Each number is 50 + 10 x the weight over its row's rms, rounded and kept within 0 to 99. Layers, rows and columns count from 0. The size before them is the row's rms in percent of the matrix's.

# q: layer 7 attention query, 96x96, rms 0.25, rows 55-63, columns 0-95
# k: layer 7 attention key, 96x96, rms 0.242, rows 55-63, columns 0-95
# v: layer 7 attention value, 96x96, rms 0.241, rows 32-58, columns 0-95
# o: layer 7 attention output (transposed), 96x96, rms 0.209, rows 32-58, columns 0-95
q55 152:61 37 50 59 41 63 43 50 38 52 46 62 62 54 56 44 49 53 42 52 48 65 34 54 43 57 42 45 33 55 42 56 42 44 47 64 47 56 39 50 49 43 50 32 48 23 68 48 46 43 68 44 49 61 75 58 62 52 60 65 41 68 70 60 46 58 57 56 53 44 67 53 55 49 63 48 38 50 36 53 63 41 51 47 58 68 62 60 44 67 62 49 43 41 49 45
k55 147:47 49 48 48 36 30 42 45 40 56 58 35 51 57 31 45 38 53 44 57 47 45 51 44 49 59 47 57 42 63 35 62 89 40 61 35 39 56 35 74 53 33 36 60 58 57 50 60 44 44 54 37 48 42 47 44 59 48 53 54 35 55 54 42 55 47 52 42 52 42 45 35 50 43 54 57 34 53 51 29 52 71 47 49 40 58 48 45 49 55 52 47 47 34 51 34
q56 154:35 48 63 51 68 50 72 51 42 54 53 35 29 61 43 40 42 66 51 73 49 57 52 40 53 49 58 47 58 47 50 59 52 56 60 51 62 49 43 48 38 52 47 59 52 29 59 51 40 48 50 64 61 45 30 29 61 48 42 50 48 52 49 43 50 59 60 48 62 36 46 49 52 59 60 54 72 43 63 57 55 34 45 55 36 66 38 59 62 32 64 58 54 58 60 46
k56 144:62 47 67 32 45 43 35 49 59 37 38 48 49 46 44 45 57 55 66 52 43 73 55 42 43 62 57 39 54 53 35 57 33 59 43 60 50 53 45 28 31 50 57 49 48 61 67 49 59 44 32 63 52 62 60 30 47 43 46 43 48 40 57 46 46 58 41 70 60 55 43 37 60 54 41 59 57 38 57 37 63 48 37 49 30 47 57 45 37 56 57 56 50 46 33 41
q57 153:54 48 58 56 50 57 33 22 49 60 49 28 52 42 56 51 51 45 56 33 39 65 35 55 44 46 66 48 44 39 65 46 41 46 55 50 42 43 43 59 60 56 38 45 56 45 43 58 57 48 65 59 48 46 46 34 43 68 43 39 24 54 57 52 56 54 54 48 42 30 49 50 41 41 62 54 60 44 70 52 43 44 53 52 48 53 20 43 39 61 53 68 42 57 47 58
k57 149:60 43 36 57 49 42 58 53 54 27 38 50 55 38 40 52 61 35 51 62 44 61 45 40 41 50 36 59 54 73 57 70 44 52 73 46 47 39 49 60 61 49 38 51 62 30 47 43 61 45 51 60 48 48 59 55 53 57 54 52 49 44 33 47 72 60 59 57 37 53 49 39 60 35 50 53 58 42 57 38 42 61 47 68 60 54 52 56 33 51 40 51 66 68 55 62
q58 145:67 54 76 65 44 51 44 58 58 49 62 64 57 49 34 46 57 54 43 57 54 39 51 54 43 46 51 39 47 59 47 53 67 61 70 39 37 54 70 41 38 59 39 33 56 34 54 60 48 36 63 61 50 49 69 54 52 37 62 48 53 45 50 61 35 48 51 36 60 59 38 61 63 43 38 51 58 51 66 38 43 48 58 45 69 63 61 57 61 33 51 55 46 45 48 54
k58 144:45 37 48 45 47 37 42 65 64 46 54 63 44 52 42 47 43 67 43 38 34 50 49 42 51 44 57 57 53 38 46 78 49 45 49 45 21 40 53 49 57 51 51 35 44 61 45 48 50 75 59 53 52 65 38 48 50 58 39 48 59 70 48 53 43 38 55 48 39 40 39 71 74 29 52 53 50 45 56 31 64 46 52 46 50 48 56 57 51 53 47 66 60 45 58 58
q59 165:35 41 54 47 53 56 41 65 50 65 51 49 53 45 53 56 35 47 45 47 48 57 52 50 45 51 64 28 43 78 57 37 52 48 52 32 52 59 56 46 60 50 51 27 33 39 52 58 62 43 34 34 66 58 43 57 60 62 41 45 60 42 47 46 48 51 55 50 56 50 73 44 40 43 23 72 39 56 44 45 42 46 53 58 61 40 49 61 40 47 54 55 58 33 54 45
k59 157:49 52 47 52 37 69 48 70 44 64 62 54 39 48 61 39 50 58 53 41 63 47 71 37 40 53 57 53 53 46 31 73 51 61 39 41 55 40 30 58 67 78 64 37 48 56 48 55 41 52 52 64 58 44 54 55 43 32 47 41 37 36 64 48 51 33 58 37 55 44 51 31 48 49 54 49 50 49 59 44 33 48 43 57 59 46 49 55 49 62 44 49 52 45 58 58
q60 125:64 54 60 46 41 37 33 69 61 51 48 34 57 46 48 45 47 45 39 45 54 70 45 69 50 62 57 46 65 57 58 62 53 40 56 61 56 47 53 49 34 53 64 56 57 56 39 58 58 56 33 57 48 54 47 60 50 41 72 49 61 39 44 51 44 34 74 36 47 58 41 57 36 46 60 45 32 47 61 55 35 50 71 42 50 53 51 43 42 54 45 38 56 47 28 57
k60 129:41 66 44 54 59 49 46 32 42 35 69 48 49 51 61 43 29 46 44 47 51 46 46 57 47 45 43 49 42 29 44 61 39 39 43 52 40 54 51 49 33 52 56 51 30 48 52 48 42 59 29 46 35 45 50 52 50 40 53 62 59 41 44 59 38 42 54 51 79 49 56 40 47 47 41 50 52 48 46 68 50 68 67 48 62 50 44 63 43 54 67 70 54 61 38 72
q61 158:51 52 38 39 54 51 48 51 51 47 37 55 50 36 43 54 53 75 47 64 66 47 51 55 58 69 37 59 71 57 46 40 48 65 64 54 39 35 40 40 40 61 37 50 38 55 66 51 51 50 46 50 56 53 30 45 37 43 72 65 51 53 43 51 61 57 42 22 45 45 59 49 41 45 65 52 35 36 41 66 55 61 40 42 43 54 57 48 54 55 52 59 57 49 51 67
k61 153:40 45 37 57 47 55 39 39 59 37 58 68 59 43 53 50 60 45 33 47 56 49 37 67 53 77 48 37 49 38 68 45 54 60 42 54 61 62 67 69 46 54 39 51 66 59 62 36 53 48 41 60 63 32 46 43 55 45 56 29 62 50 53 59 63 49 55 43 48 37 37 40 60 37 50 66 50 61 40 48 65 57 44 50 39 63 49 46 51 46 48 63 57 45 49 44
q62 141:51 40 46 45 57 56 46 52 60 65 40 58 60 30 40 49 48 42 55 78 44 26 38 52 43 50 55 61 63 53 51 38 45 61 33 59 47 57 57 49 52 50 44 39 41 31 31 63 49 47 50 47 57 44 40 32 46 55 50 70 48 42 49 46 44 35 57 40 50 50 41 39 48 26 58 47 46 40 66 45 38 47 45 50 34 51 38 60 45 59 57 60 26 45 39 49
k62 135:60 57 38 74 51 31 40 35 45 49 55 50 67 43 34 67 53 43 56 51 45 56 42 39 59 55 49 54 46 25 52 65 44 50 46 63 61 52 47 46 48 53 68 49 30 51 58 37 47 50 45 39 62 42 48 39 49 55 42 61 56 34 50 25 33 33 53 44 42 63 50 54 61 63 49 52 41 42 61 43 56 52 34 58 50 72 56 64 43 48 46 54 56 48 57 60
q63 144:67 38 35 48 62 39 31 48 32 69 48 43 36 69 61 66 55 52 48 59 31 57 40 65 58 37 57 41 67 47 53 50 52 45 63 48 62 44 54 51 53 47 56 54 56 53 54 57 59 48 50 55 47 44 57 40 56 36 65 58 49 42 49 28 53 41 57 44 43 31 57 56 42 64 48 57 57 42 40 47 33 44 60 31 48 56 58 48 37 52 71 59 62 37 43 49
k63 136:68 34 58 47 68 62 46 38 55 45 73 49 56 56 56 62 59 43 48 58 43 43 48 68 57 56 51 42 51 68 34 67 53 42 41 56 62 48 44 52 49 46 44 43 36 46 58 59 35 74 51 41 51 52 48 51 72 44 55 43 39 36 34 47 67 43 30 54 59 48 44 47 73 55 62 50 51 45 50 47 48 57 43 51 64 32 50 50 46 57 49 55 57 65 38 59
v32 092:26 70 60 41 61 50 51 32 40 52 38 35 49 57 47 62 45 43 44 48 65 62 60 51 45 51 52 40 47 48 47 49 66 62 48 48 61 31 50 47 66 51 52 39 38 63 46 41 54 52 48 48 60 31 62 50 31 55 70 46 54 51 37 42 37 56 57 29 61 53 61 46 58 63 52 33 51 49 36 38 57 52 46 51 59 61 66 46 75 55 47 45 44 53 54 44
o32 085:56 46 74 50 60 50 70 44 38 28 59 40 57 50 50 56 43 48 47 42 43 59 51 53 33 44 62 56 42 41 27 29 46 52 50 56 46 25 44 29 50 51 43 52 65 32 59 37 51 54 58 42 62 51 49 49 55 41 67 45 44 42 42 69 39 38 54 48 38 61 54 48 50 52 47 47 52 63 66 42 53 41 54 43 42 48 68 54 33 33 42 59 51 47 47 42
v33 103:57 36 35 62 44 45 69 53 68 57 63 56 54 55 27 51 59 48 50 60 40 47 62 55 42 68 62 51 69 51 60 47 42 35 57 51 53 55 60 57 55 53 48 33 55 43 30 47 41 51 67 57 65 54 48 65 55 45 57 53 45 55 67 53 73 49 51 62 37 38 42 55 57 49 55 49 51 59 46 69 45 45 55 61 52 53 44 54 49 67 66 44 76 60 61 51
o33 101:51 34 48 34 55 46 59 76 36 53 37 62 47 45 62 58 66 50 49 51 43 47 43 68 70 44 42 51 49 51 57 71 35 51 56 52 40 47 44 47 49 49 58 70 48 62 48 43 22 62 44 58 39 47 47 49 66 60 41 59 66 75 47 51 32 41 57 50 57 47 56 61 48 47 39 56 46 53 58 55 61 49 42 43 38 47 30 54 59 57 62 57 50 41 44 51
v34 096:53 35 44 51 53 32 55 40 56 36 58 41 31 49 67 44 53 40 45 51 53 47 55 41 72 47 42 44 55 55 36 46 47 49 27 37 52 43 57 44 29 60 34 46 54 47 40 52 45 55 44 52 34 51 50 52 58 44 34 65 48 62 56 39 47 67 56 23 38 51 66 42 59 60 56 50 62 52 44 30 53 52 50 58 55 57 38 36 57 53 48 24 47 45 46 57
o34 094:44 50 54 57 53 69 48 56 64 51 46 40 71 60 54 64 66 37 47 42 54 51 47 45 33 64 69 53 45 59 49 47 56 66 54 36 42 38 54 72 64 61 38 50 37 46 62 34 53 47 62 49 41 63 56 62 55 52 49 50 50 46 58 50 45 36 33 39 38 42 38 68 46 51 55 50 62 45 38 70 57 50 53 46 41 42 33 65 48 51 37 56 51 30 50 62
v35 092:58 40 45 46 45 52 48 67 20 36 45 74 41 49 57 60 58 49 37 48 49 56 62 61 61 29 50 45 43 42 52 44 45 66 44 60 55 30 33 55 68 44 48 40 54 46 43 39 53 48 52 57 58 59 42 58 55 47 41 48 46 63 48 57 56 52 74 42 53 48 60 69 49 45 41 58 66 52 52 50 50 62 44 72 42 27 44 62 52 45 51 48 62 45 56 42
o35 085:49 68 32 35 44 49 50 52 50 35 42 58 70 49 38 56 52 62 36 55 51 39 62 41 48 50 47 32 49 55 26 66 59 53 50 35 60 54 42 39 49 54 43 53 50 40 53 49 54 50 44 59 58 53 71 55 36 55 63 56 63 44 48 63 45 51 69 47 37 31 49 48 50 30 77 49 50 29 46 61 55 47 63 49 41 42 57 62 51 50 42 60 48 55 51 61
v36 105:54 67 51 50 53 51 37 39 47 59 57 27 39 58 55 64 53 47 50 48 48 48 52 41 58 37 32 47 47 50 48 34 48 45 45 57 38 47 49 36 28 68 51 48 43 54 58 73 51 46 49 44 57 38 58 56 55 53 51 37 59 24 63 42 34 66 57 47 39 74 41 47 54 69 64 40 40 47 48 41 43 75 47 44 38 51 59 57 47 39 45 62 48 44 44 50
o36 104:60 72 61 65 53 59 53 41 65 58 45 50 55 59 44 24 54 57 43 52 45 45 37 60 31 46 43 57 40 53 58 34 47 55 50 54 33 39 58 54 63 61 31 46 66 49 57 51 48 49 53 44 42 45 42 48 40 45 55 32 26 48 56 49 54 46 41 45 46 43 57 34 58 73 61 41 35 64 47 68 67 56 57 52 46 64 52 54 43 44 37 52 55 47 34 46
v37 085:37 55 26 52 62 36 62 47 40 59 32 53 39 57 48 71 49 43 58 46 59 37 38 45 49 32 56 50 46 51 53 59 60 44 53 55 38 57 50 44 38 57 53 51 37 60 69 51 42 45 45 48 45 36 61 45 57 41 26 42 54 29 49 53 56 44 54 58 59 56 54 45 57 38 37 67 73 59 47 45 68 42 53 60 50 57 47 47 69 54 59 49 33 58 36 54
o37 089:43 53 51 54 46 33 48 44 65 47 57 58 35 67 45 57 63 50 49 45 56 58 29 44 41 65 57 40 63 33 64 45 63 44 38 72 41 40 41 42 46 33 57 36 45 27 44 47 37 52 50 48 54 59 51 45 49 39 65 52 40 36 52 53 59 52 55 46 41 44 53 52 59 50 48 35 40 49 62 43 60 61 76 43 34 39 58 72 62 45 55 42 46 57 57 48
v38 117:59 57 61 65 46 53 51 71 63 51 46 51 54 55 38 43 65 52 51 51 52 42 69 60 46 48 54 50 58 58 54 42 55 59 60 58 66 42 54 71 77 52 59 49 45 46 42 37 64 39 44 53 62 50 60 69 41 60 57 43 39 61 43 50 69 61 45 38 43 28 54 52 69 47 48 54 51 67 55 44 62 53 57 71 55 54 48 34 46 49 64 56 40 36 56 54
o38 105:57 48 45 54 48 48 47 70 37 31 62 42 48 47 36 61 55 49 27 50 41 40 65 56 66 48 42 48 61 28 39 53 43 55 43 53 49 48 45 57 43 66 56 60 53 50 60 42 44 55 45 62 52 30 51 59 50 51 54 53 53 65 47 54 28 57 39 63 47 65 27 55 39 44 47 75 47 57 60 40 33 41 69 42 40 45 36 54 47 59 46 44 57 54 54 62
v39 098:67 59 37 55 45 61 53 58 43 50 52 62 39 55 44 53 52 59 41 49 51 52 39 47 49 51 49 56 40 51 74 36 48 45 39 47 43 32 39 62 46 46 50 26 62 57 39 40 48 50 45 58 51 49 48 46 57 38 36 55 34 60 43 49 66 26 63 45 70 51 35 64 46 64 56 40 49 43 62 34 53 44 55 54 48 21 63 38 51 32 54 51 55 59 57 44
o39 096:63 53 40 41 46 44 51 51 41 39 46 57 62 48 58 67 48 53 63 59 59 66 66 53 63 48 38 52 34 57 41 60 70 44 45 41 55 56 44 33 53 56 48 42 54 33 43 50 59 51 42 48 54 53 35 48 44 52 36 41 73 45 54 68 50 45 51 48 57 42 46 63 56 35 67 45 47 52 50 58 51 46 78 56 33 49 37 32 49 66 59 48 57 72 39 63
v40 083:46 39 46 62 61 57 45 31 40 51 43 37 36 44 57 47 49 55 55 45 55 46 54 43 61 60 57 46 55 63 43 57 52 48 57 46 59 62 52 29 54 50 57 59 41 66 49 58 53 47 36 53 54 45 49 58 33 68 48 65 69 35 68 58 28 31 61 40 59 47 41 58 43 55 65 54 40 46 54 42 62 70 54 49 54 51 38 65 58 40 65 49 33 61 35 39
o40 094:46 43 79 57 46 50 65 45 56 55 44 41 65 47 35 41 53 46 56 33 47 49 56 55 43 28 50 51 45 42 42 58 60 41 47 48 45 38 66 60 54 42 72 50 63 52 79 38 55 45 42 62 58 60 51 39 72 43 48 44 41 39 51 45 66 57 29 33 64 39 46 39 46 57 42 38 52 46 49 48 41 58 38 61 61 53 59 46 53 46 46 55 33 56 48 51
v41 090:47 71 68 32 54 51 44 32 48 46 56 53 59 35 45 47 54 52 35 47 58 51 51 55 58 39 57 61 29 69 57 47 46 38 51 61 39 41 41 59 56 68 59 53 48 57 36 53 59 45 59 55 55 42 59 62 50 65 58 47 55 47 51 65 59 46 60 23 53 51 57 38 51 44 62 43 53 33 44 52 50 62 61 40 36 50 45 58 62 41 52 60 55 44 45 19
o41 095:52 64 65 64 44 43 57 49 58 43 47 53 51 50 55 55 72 47 54 47 43 30 55 52 58 42 54 41 53 57 41 59 33 56 52 46 46 50 45 41 65 52 43 44 62 31 46 54 51 32 42 45 62 43 36 44 28 52 59 28 55 33 61 51 44 52 18 33 28 38 56 42 59 59 59 34 57 59 59 49 52 52 35 63 58 51 45 46 35 40 42 50 43 50 49 56
v42 075:56 59 47 55 50 63 46 61 41 39 56 34 57 48 50 54 57 48 55 56 36 61 30 48 68 48 38 53 41 38 42 45 47 47 50 54 43 49 55 41 62 54 79 61 54 61 63 44 44 57 51 51 34 47 42 53 58 71 56 47 65 49 44 79 40 48 60 45 67 50 38 47 45 61 41 64 45 65 60 49 49 39 35 40 65 39 36 47 47 66 54 30 50 47 51 55
o42 079:51 54 54 49 39 57 50 56 47 53 69 44 48 33 34 48 46 57 47 50 54 54 56 49 53 55 45 42 71 52 55 49 47 48 39 37 41 63 55 43 55 42 42 43 47 38 58 51 68 42 62 49 47 52 37 56 53 47 34 65 53 48 56 50 55 68 42 44 54 30 45 57 61 75 45 36 44 41 46 45 35 45 16 51 50 55 62 57 66 38 38 50 55 67 26 63
v43 091:55 61 41 45 55 49 49 56 45 36 54 36 45 53 50 57 40 55 48 44 57 41 55 52 45 49 44 38 44 32 43 52 67 56 47 60 67 31 17 33 24 55 53 43 57 63 53 56 65 52 51 32 56 49 58 43 47 69 49 37 40 53 48 44 40 54 70 53 57 54 46 47 48 62 46 60 63 49 58 43 44 32 42 30 54 69 64 52 49 49 52 43 36 53 51 41
o43 083:52 60 63 55 36 60 57 35 60 34 75 54 47 46 51 30 46 55 43 23 63 51 47 65 53 42 49 45 57 57 57 36 68 59 63 40 57 39 52 51 64 49 43 41 47 51 26 41 63 62 56 48 72 63 46 52 38 50 54 38 50 44 40 39 45 48 52 40 54 41 53 59 58 54 54 57 28 56 45 41 49 52 56 63 45 43 66 51 53 64 46 44 64 61 48 52
v44 103:55 62 51 49 48 60 53 65 61 59 51 66 51 59 41 63 72 48 49 67 44 47 58 64 40 57 48 43 67 51 59 45 53 54 61 49 60 49 48 55 65 39 51 54 65 42 33 38 41 60 49 64 50 49 39 67 50 51 41 23 59 59 50 58 64 32 56 69 47 43 44 44 64 53 46 53 50 55 44 63 48 60 38 57 47 51 64 46 54 53 62 65 52 40 76 38
o44 090:67 35 50 46 36 44 63 63 26 52 47 57 51 42 55 65 56 61 53 42 40 53 46 59 59 64 43 36 44 35 50 56 51 47 53 54 45 49 41 45 53 49 51 46 50 56 51 60 51 47 41 26 48 43 61 50 51 64 36 53 52 60 34 38 42 60 67 62 58 55 46 39 57 53 70 53 44 38 57 34 57 39 66 38 54 30 46 69 39 71 59 60 50 34 49 53
v45 096:57 55 59 64 55 83 37 32 38 39 44 34 49 36 53 72 47 52 52 47 49 43 52 42 65 41 46 34 63 64 38 45 52 53 32 59 35 56 36 41 51 51 59 60 63 49 58 63 54 34 47 50 42 53 49 44 58 57 54 52 43 35 50 37 40 36 43 32 62 65 52 52 43 68 49 45 35 55 58 47 45 52 64 37 50 54 58 61 48 40 46 45 60 47 49 49
o45 093:53 59 71 58 45 68 36 55 48 51 48 54 65 49 41 32 48 54 43 52 64 58 61 58 29 46 54 69 49 63 66 32 44 50 30 43 48 56 50 67 40 37 41 54 70 49 60 57 58 48 60 57 48 54 37 46 43 39 48 44 48 34 54 47 68 54 44 35 24 55 52 53 58 69 64 39 51 53 52 48 52 61 48 42 52 66 59 54 58 53 59 45 38 53 56 43
v46 083:57 29 49 39 37 52 65 56 66 55 47 52 32 47 40 31 44 54 54 51 63 60 49 68 52 69 47 40 73 40 61 57 45 48 56 69 45 55 63 45 56 61 41 46 58 61 50 42 38 44 37 43 37 63 50 46 44 47 45 41 43 39 59 34 45 61 42 63 42 36 55 67 36 37 41 62 51 58 40 37 45 51 59 56 71 40 44 47 43 64 50 49 56 41 45 49
o46 085:41 57 47 44 44 55 32 72 44 62 63 41 54 47 69 42 61 46 74 61 71 42 39 48 53 52 33 45 44 41 39 51 51 42 64 59 66 49 49 54 61 38 57 63 47 45 55 26 52 62 51 60 67 38 66 42 62 61 51 64 49 65 55 54 38 50 59 62 55 57 32 51 35 49 27 49 53 53 51 54 44 48 58 46 55 54 46 47 54 63 62 40 53 48 51 52
v47 102:51 55 44 57 43 53 55 72 71 63 64 41 58 54 39 42 56 50 63 59 59 78 51 52 50 58 60 48 44 45 50 52 54 57 50 51 53 61 53 62 69 37 43 67 57 54 42 58 56 52 55 39 60 36 37 46 59 57 64 60 52 59 47 40 66 56 68 49 35 56 52 42 65 53 57 48 46 47 62 59 34 57 50 55 64 39 50 25 57 46 58 70 48 59 49 66
o47 105:62 44 70 72 41 41 61 52 55 47 63 56 32 46 50 58 62 60 45 43 43 50 45 47 67 54 41 40 41 46 34 57 52 47 51 58 38 69 60 48 54 50 42 70 44 63 61 44 40 50 44 54 44 22 60 56 40 42 39 59 45 58 47 48 52 70 45 32 70 64 58 68 40 46 59 57 51 61 39 42 52 48 50 50 52 39 29 48 49 55 45 40 49 56 65 49
v48 092:54 54 60 37 61 51 45 39 35 43 51 55 48 69 45 44 43 63 65 53 57 59 70 60 30 57 46 45 45 45 43 55 63 56 61 58 43 46 58 53 54 51 33 46 64 46 66 40 46 53 40 52 69 54 56 50 49 44 61 59 49 45 48 38 56 60 57 43 35 59 60 50 63 56 49 40 32 58 47 59 51 49 60 63 79 57 61 51 51 32 33 44 22 59 53 60
o48 084:69 64 41 44 61 50 52 53 66 54 58 49 61 50 55 51 43 48 50 65 72 55 51 61 55 52 48 30 52 35 40 53 50 46 49 56 59 55 37 50 35 54 41 52 51 59 52 45 47 54 52 55 62 52 41 41 40 41 21 43 36 52 40 47 60 33 49 60 48 73 71 35 40 51 40 58 73 44 53 51 41 43 45 23 49 42 48 54 52 39 42 51 62 55 47 36
v49 099:57 62 59 57 32 62 46 50 38 53 56 51 55 57 63 56 53 53 58 45 39 47 55 57 48 43 41 53 62 49 34 61 72 57 68 46 75 55 43 58 38 52 43 68 46 49 51 49 54 53 44 54 58 64 63 56 53 76 51 38 57 63 47 56 55 60 56 44 69 41 31 46 57 66 51 50 55 59 50 57 63 47 43 70 56 42 45 32 52 38 65 65 45 35 47 56
o49 094:53 52 57 54 46 47 58 44 56 60 58 43 47 23 39 64 35 54 45 42 51 41 47 60 61 49 54 45 54 44 72 33 57 57 41 53 38 59 55 59 56 56 57 43 48 41 54 40 58 38 48 43 42 50 45 51 36 55 38 60 39 41 44 55 25 45 31 50 47 46 45 37 80 46 62 54 38 45 66 61 55 66 63 58 50 59 51 49 30 50 32 32 49 48 47 39
v50 117:46 36 55 46 39 43 64 53 61 53 59 63 45 55 28 35 58 61 46 67 58 44 52 64 41 59 57 53 60 43 59 49 37 48 44 41 59 41 52 50 76 48 55 33 66 33 35 46 52 55 55 41 58 57 53 56 37 40 62 39 35 56 34 60 74 62 63 36 50 49 32 53 63 41 58 53 51 61 60 51 44 49 49 50 50 45 36 48 65 36 48 41 54 49 39 46
o50 106:47 43 39 29 24 48 43 51 43 55 36 64 43 48 63 62 49 46 45 56 41 62 57 55 54 38 45 56 57 43 31 57 44 59 53 55 60 48 43 55 56 62 46 53 58 43 45 49 39 67 60 46 46 33 46 35 68 62 38 69 66 51 58 47 28 53 61 49 54 68 51 53 40 31 50 68 54 56 42 41 62 48 48 45 54 40 26 54 34 55 54 46 59 53 51 54
v51 094:37 54 52 31 55 28 70 61 49 67 61 63 41 42 39 54 40 46 57 41 56 74 38 65 39 53 59 51 55 47 36 48 60 53 62 53 63 57 64 63 59 42 65 54 50 61 52 40 46 53 55 55 51 57 58 39 51 46 49 43 32 54 45 63 57 40 54 68 31 41 44 60 59 48 45 69 52 46 63 46 39 60 51 58 51 56 34 42 69 45 55 42 66 50 47 48
o51 091:40 46 34 44 61 32 68 50 44 55 48 49 58 46 80 67 56 56 61 48 61 40 41 57 58 43 63 47 54 43 29 73 45 53 46 57 59 54 61 32 45 59 61 36 47 62 43 56 47 66 51 45 37 46 50 48 57 51 50 68 53 29 63 55 44 47 64 60 41 47 45 49 57 39 43 50 37 55 48 40 28 52 48 47 54 43 37 67 64 46 50 41 52 57 59 50
v52 088:70 70 45 60 34 54 56 64 64 47 45 59 41 56 30 47 54 54 52 62 49 48 35 63 56 56 66 53 55 58 87 56 46 53 47 55 46 53 49 50 52 33 63 58 46 54 55 53 45 37 61 63 62 49 59 52 42 55 56 54 54 59 53 72 73 37 49 68 46 46 50 60 65 49 60 43 53 66 40 42 50 53 51 60 63 41 51 56 57 54 56 58 59 44 64 56
o52 084:49 71 43 35 48 58 45 50 67 36 60 47 44 38 60 53 75 63 56 52 34 55 45 51 64 56 40 58 48 51 58 62 30 54 38 52 43 38 46 37 53 64 41 62 60 62 41 54 36 41 39 47 43 45 57 50 80 38 30 53 51 52 42 61 40 42 41 53 63 49 46 36 52 39 52 46 41 41 51 54 37 30 61 45 48 54 45 54 34 44 57 52 55 61 51 59
v53 078:47 54 41 43 45 75 52 49 43 65 47 58 46 48 65 47 46 44 75 56 52 53 60 43 40 66 48 43 47 61 44 51 60 51 33 68 65 56 50 52 51 34 50 45 53 40 50 39 47 41 47 62 38 53 55 49 42 63 59 56 41 41 55 59 40 60 41 50 37 56 49 65 46 53 66 52 25 53 62 39 50 34 51 56 57 56 45 27 61 48 36 72 63 66 49 36
o53 087:48 44 50 57 42 46 26 54 43 48 36 39 67 58 62 52 39 62 46 42 51 61 55 76 43 32 53 63 66 54 51 68 42 44 46 46 58 58 64 37 54 60 44 53 52 59 54 54 64 48 47 45 55 50 51 53 30 40 39 55 51 49 64 42 59 40 50 54 65 68 38 51 55 30 26 42 55 51 57 62 51 49 60 47 35 47 47 55 69 44 51 50 67 52 52 31
v54 107:42 63 55 43 47 50 36 55 61 55 39 38 47 51 46 47 41 62 52 28 48 45 46 36 47 44 58 56 31 54 52 49 54 41 49 53 44 71 43 26 43 57 39 45 53 40 53 51 37 32 47 38 45 32 31 43 53 50 57 34 39 39 61 49 43 68 54 38 59 63 47 52 56 61 38 43 67 45 47 60 49 65 42 49 48 66 46 67 46 35 65 65 50 43 41 64
o54 093:46 64 63 61 43 30 51 32 48 59 60 41 42 65 47 43 67 33 62 32 68 42 52 40 39 47 27 60 51 55 61 42 48 61 51 67 54 56 41 69 49 48 50 59 56 56 63 62 58 51 71 47 35 59 53 48 46 57 45 41 65 51 57 40 50 67 46 41 53 47 63 53 43 45 50 43 49 52 55 68 48 58 61 53 52 32 62 36 48 36 36 62 60 48 50 51
v55 099:36 55 64 71 56 51 21 34 41 49 47 37 66 42 60 55 29 50 45 46 60 32 35 40 58 42 53 42 43 52 46 41 59 38 51 65 48 58 35 38 56 53 54 47 59 45 33 66 46 43 56 47 43 48 54 42 43 49 68 31 54 46 70 73 44 55 58 59 43 41 53 46 48 52 43 45 60 70 61 55 47 52 39 61 40 51 55 57 49 61 43 45 41 45 45 56
o55 095:53 61 63 50 52 53 41 45 46 39 63 56 37 46 44 24 33 40 36 47 44 51 48 42 43 45 45 45 52 67 61 59 49 53 40 55 41 40 60 38 42 60 20 62 54 58 40 53 44 37 49 54 45 62 43 61 53 56 53 44 55 36 35 38 44 68 28 42 51 40 48 56 58 55 37 44 60 55 49 70 50 57 47 46 48 55 66 62 33 47 44 65 60 57 66 39
v56 085:46 52 44 50 45 53 46 47 41 49 41 57 46 41 37 59 39 57 49 55 62 59 50 58 63 72 69 50 48 38 33 38 52 44 49 46 58 35 51 44 53 46 42 55 57 60 36 51 45 60 61 34 61 60 41 50 64 56 52 61 46 30 46 64 41 59 44 55 34 48 47 22 59 43 46 44 61 52 41 43 35 58 83 55 46 52 47 40 60 32 69 45 44 59 55 52
o56 078:66 43 53 67 38 55 47 47 56 49 55 61 38 51 60 45 60 56 36 64 53 47 37 45 40 59 36 49 50 57 39 56 56 32 55 38 45 56 59 65 45 50 50 36 54 46 44 58 47 43 61 57 54 68 57 39 41 50 33 41 44 32 38 51 41 56 29 31 40 35 52 55 61 40 48 46 38 66 59 47 40 42 47 47 47 79 39 56 33 58 49 46 64 44 47 33
v57 084:56 54 53 53 45 46 52 63 64 58 55 69 36 54 25 67 63 70 61 54 46 52 39 61 56 67 45 51 40 72 60 46 47 37 53 40 55 41 59 55 65 49 53 37 61 50 47 30 39 58 31 67 70 56 45 57 51 56 47 46 50 67 46 49 63 47 51 62 44 47 59 46 61 59 50 52 33 50 52 58 49 44 52 45 56 49 57 36 47 48 52 69 72 47 50 59
o57 084:64 51 39 42 44 55 57 55 40 56 36 51 63 54 76 56 45 57 56 46 49 58 56 46 73 48 55 71 30 37 41 58 59 53 54 59 48 55 38 42 57 55 58 68 34 34 58 66 52 66 54 35 52 42 55 58 54 59 43 45 50 66 45 46 36 41 49 47 64 53 45 48 54 54 64 51 56 72 45 39 36 42 55 52 36 24 44 45 47 38 46 49 45 55 56 36
v58 118:42 55 46 45 46 50 56 34 51 39 55 38 40 35 65 45 54 53 33 53 48 34 41 42 57 51 52 42 50 46 40 50 36 42 49 51 26 78 44 43 34 56 57 50 59 49 43 50 51 57 58 27 25 51 40 57 78 51 51 59 64 44 62 36 40 57 46 46 55 64 62 43 40 70 39 42 54 36 46 44 53 42 54 45 43 61 55 53 58 52 50 52 56 37 52 60
o58 106:39 53 69 62 63 50 34 36 52 57 60 54 52 50 47 40 71 49 61 49 56 46 56 31 42 55 38 43 46 65 58 55 45 52 48 40 47 46 43 59 49 40 47 45 66 39 48 49 50 56 62 25 50 53 30 64 38 66 59 55 34 39 62 31 59 61 64 34 34 40 62 44 50 64 49 57 59 61 43 61 56 53 57 66 43 59 59 51 50 48 64 55 38 59 49 51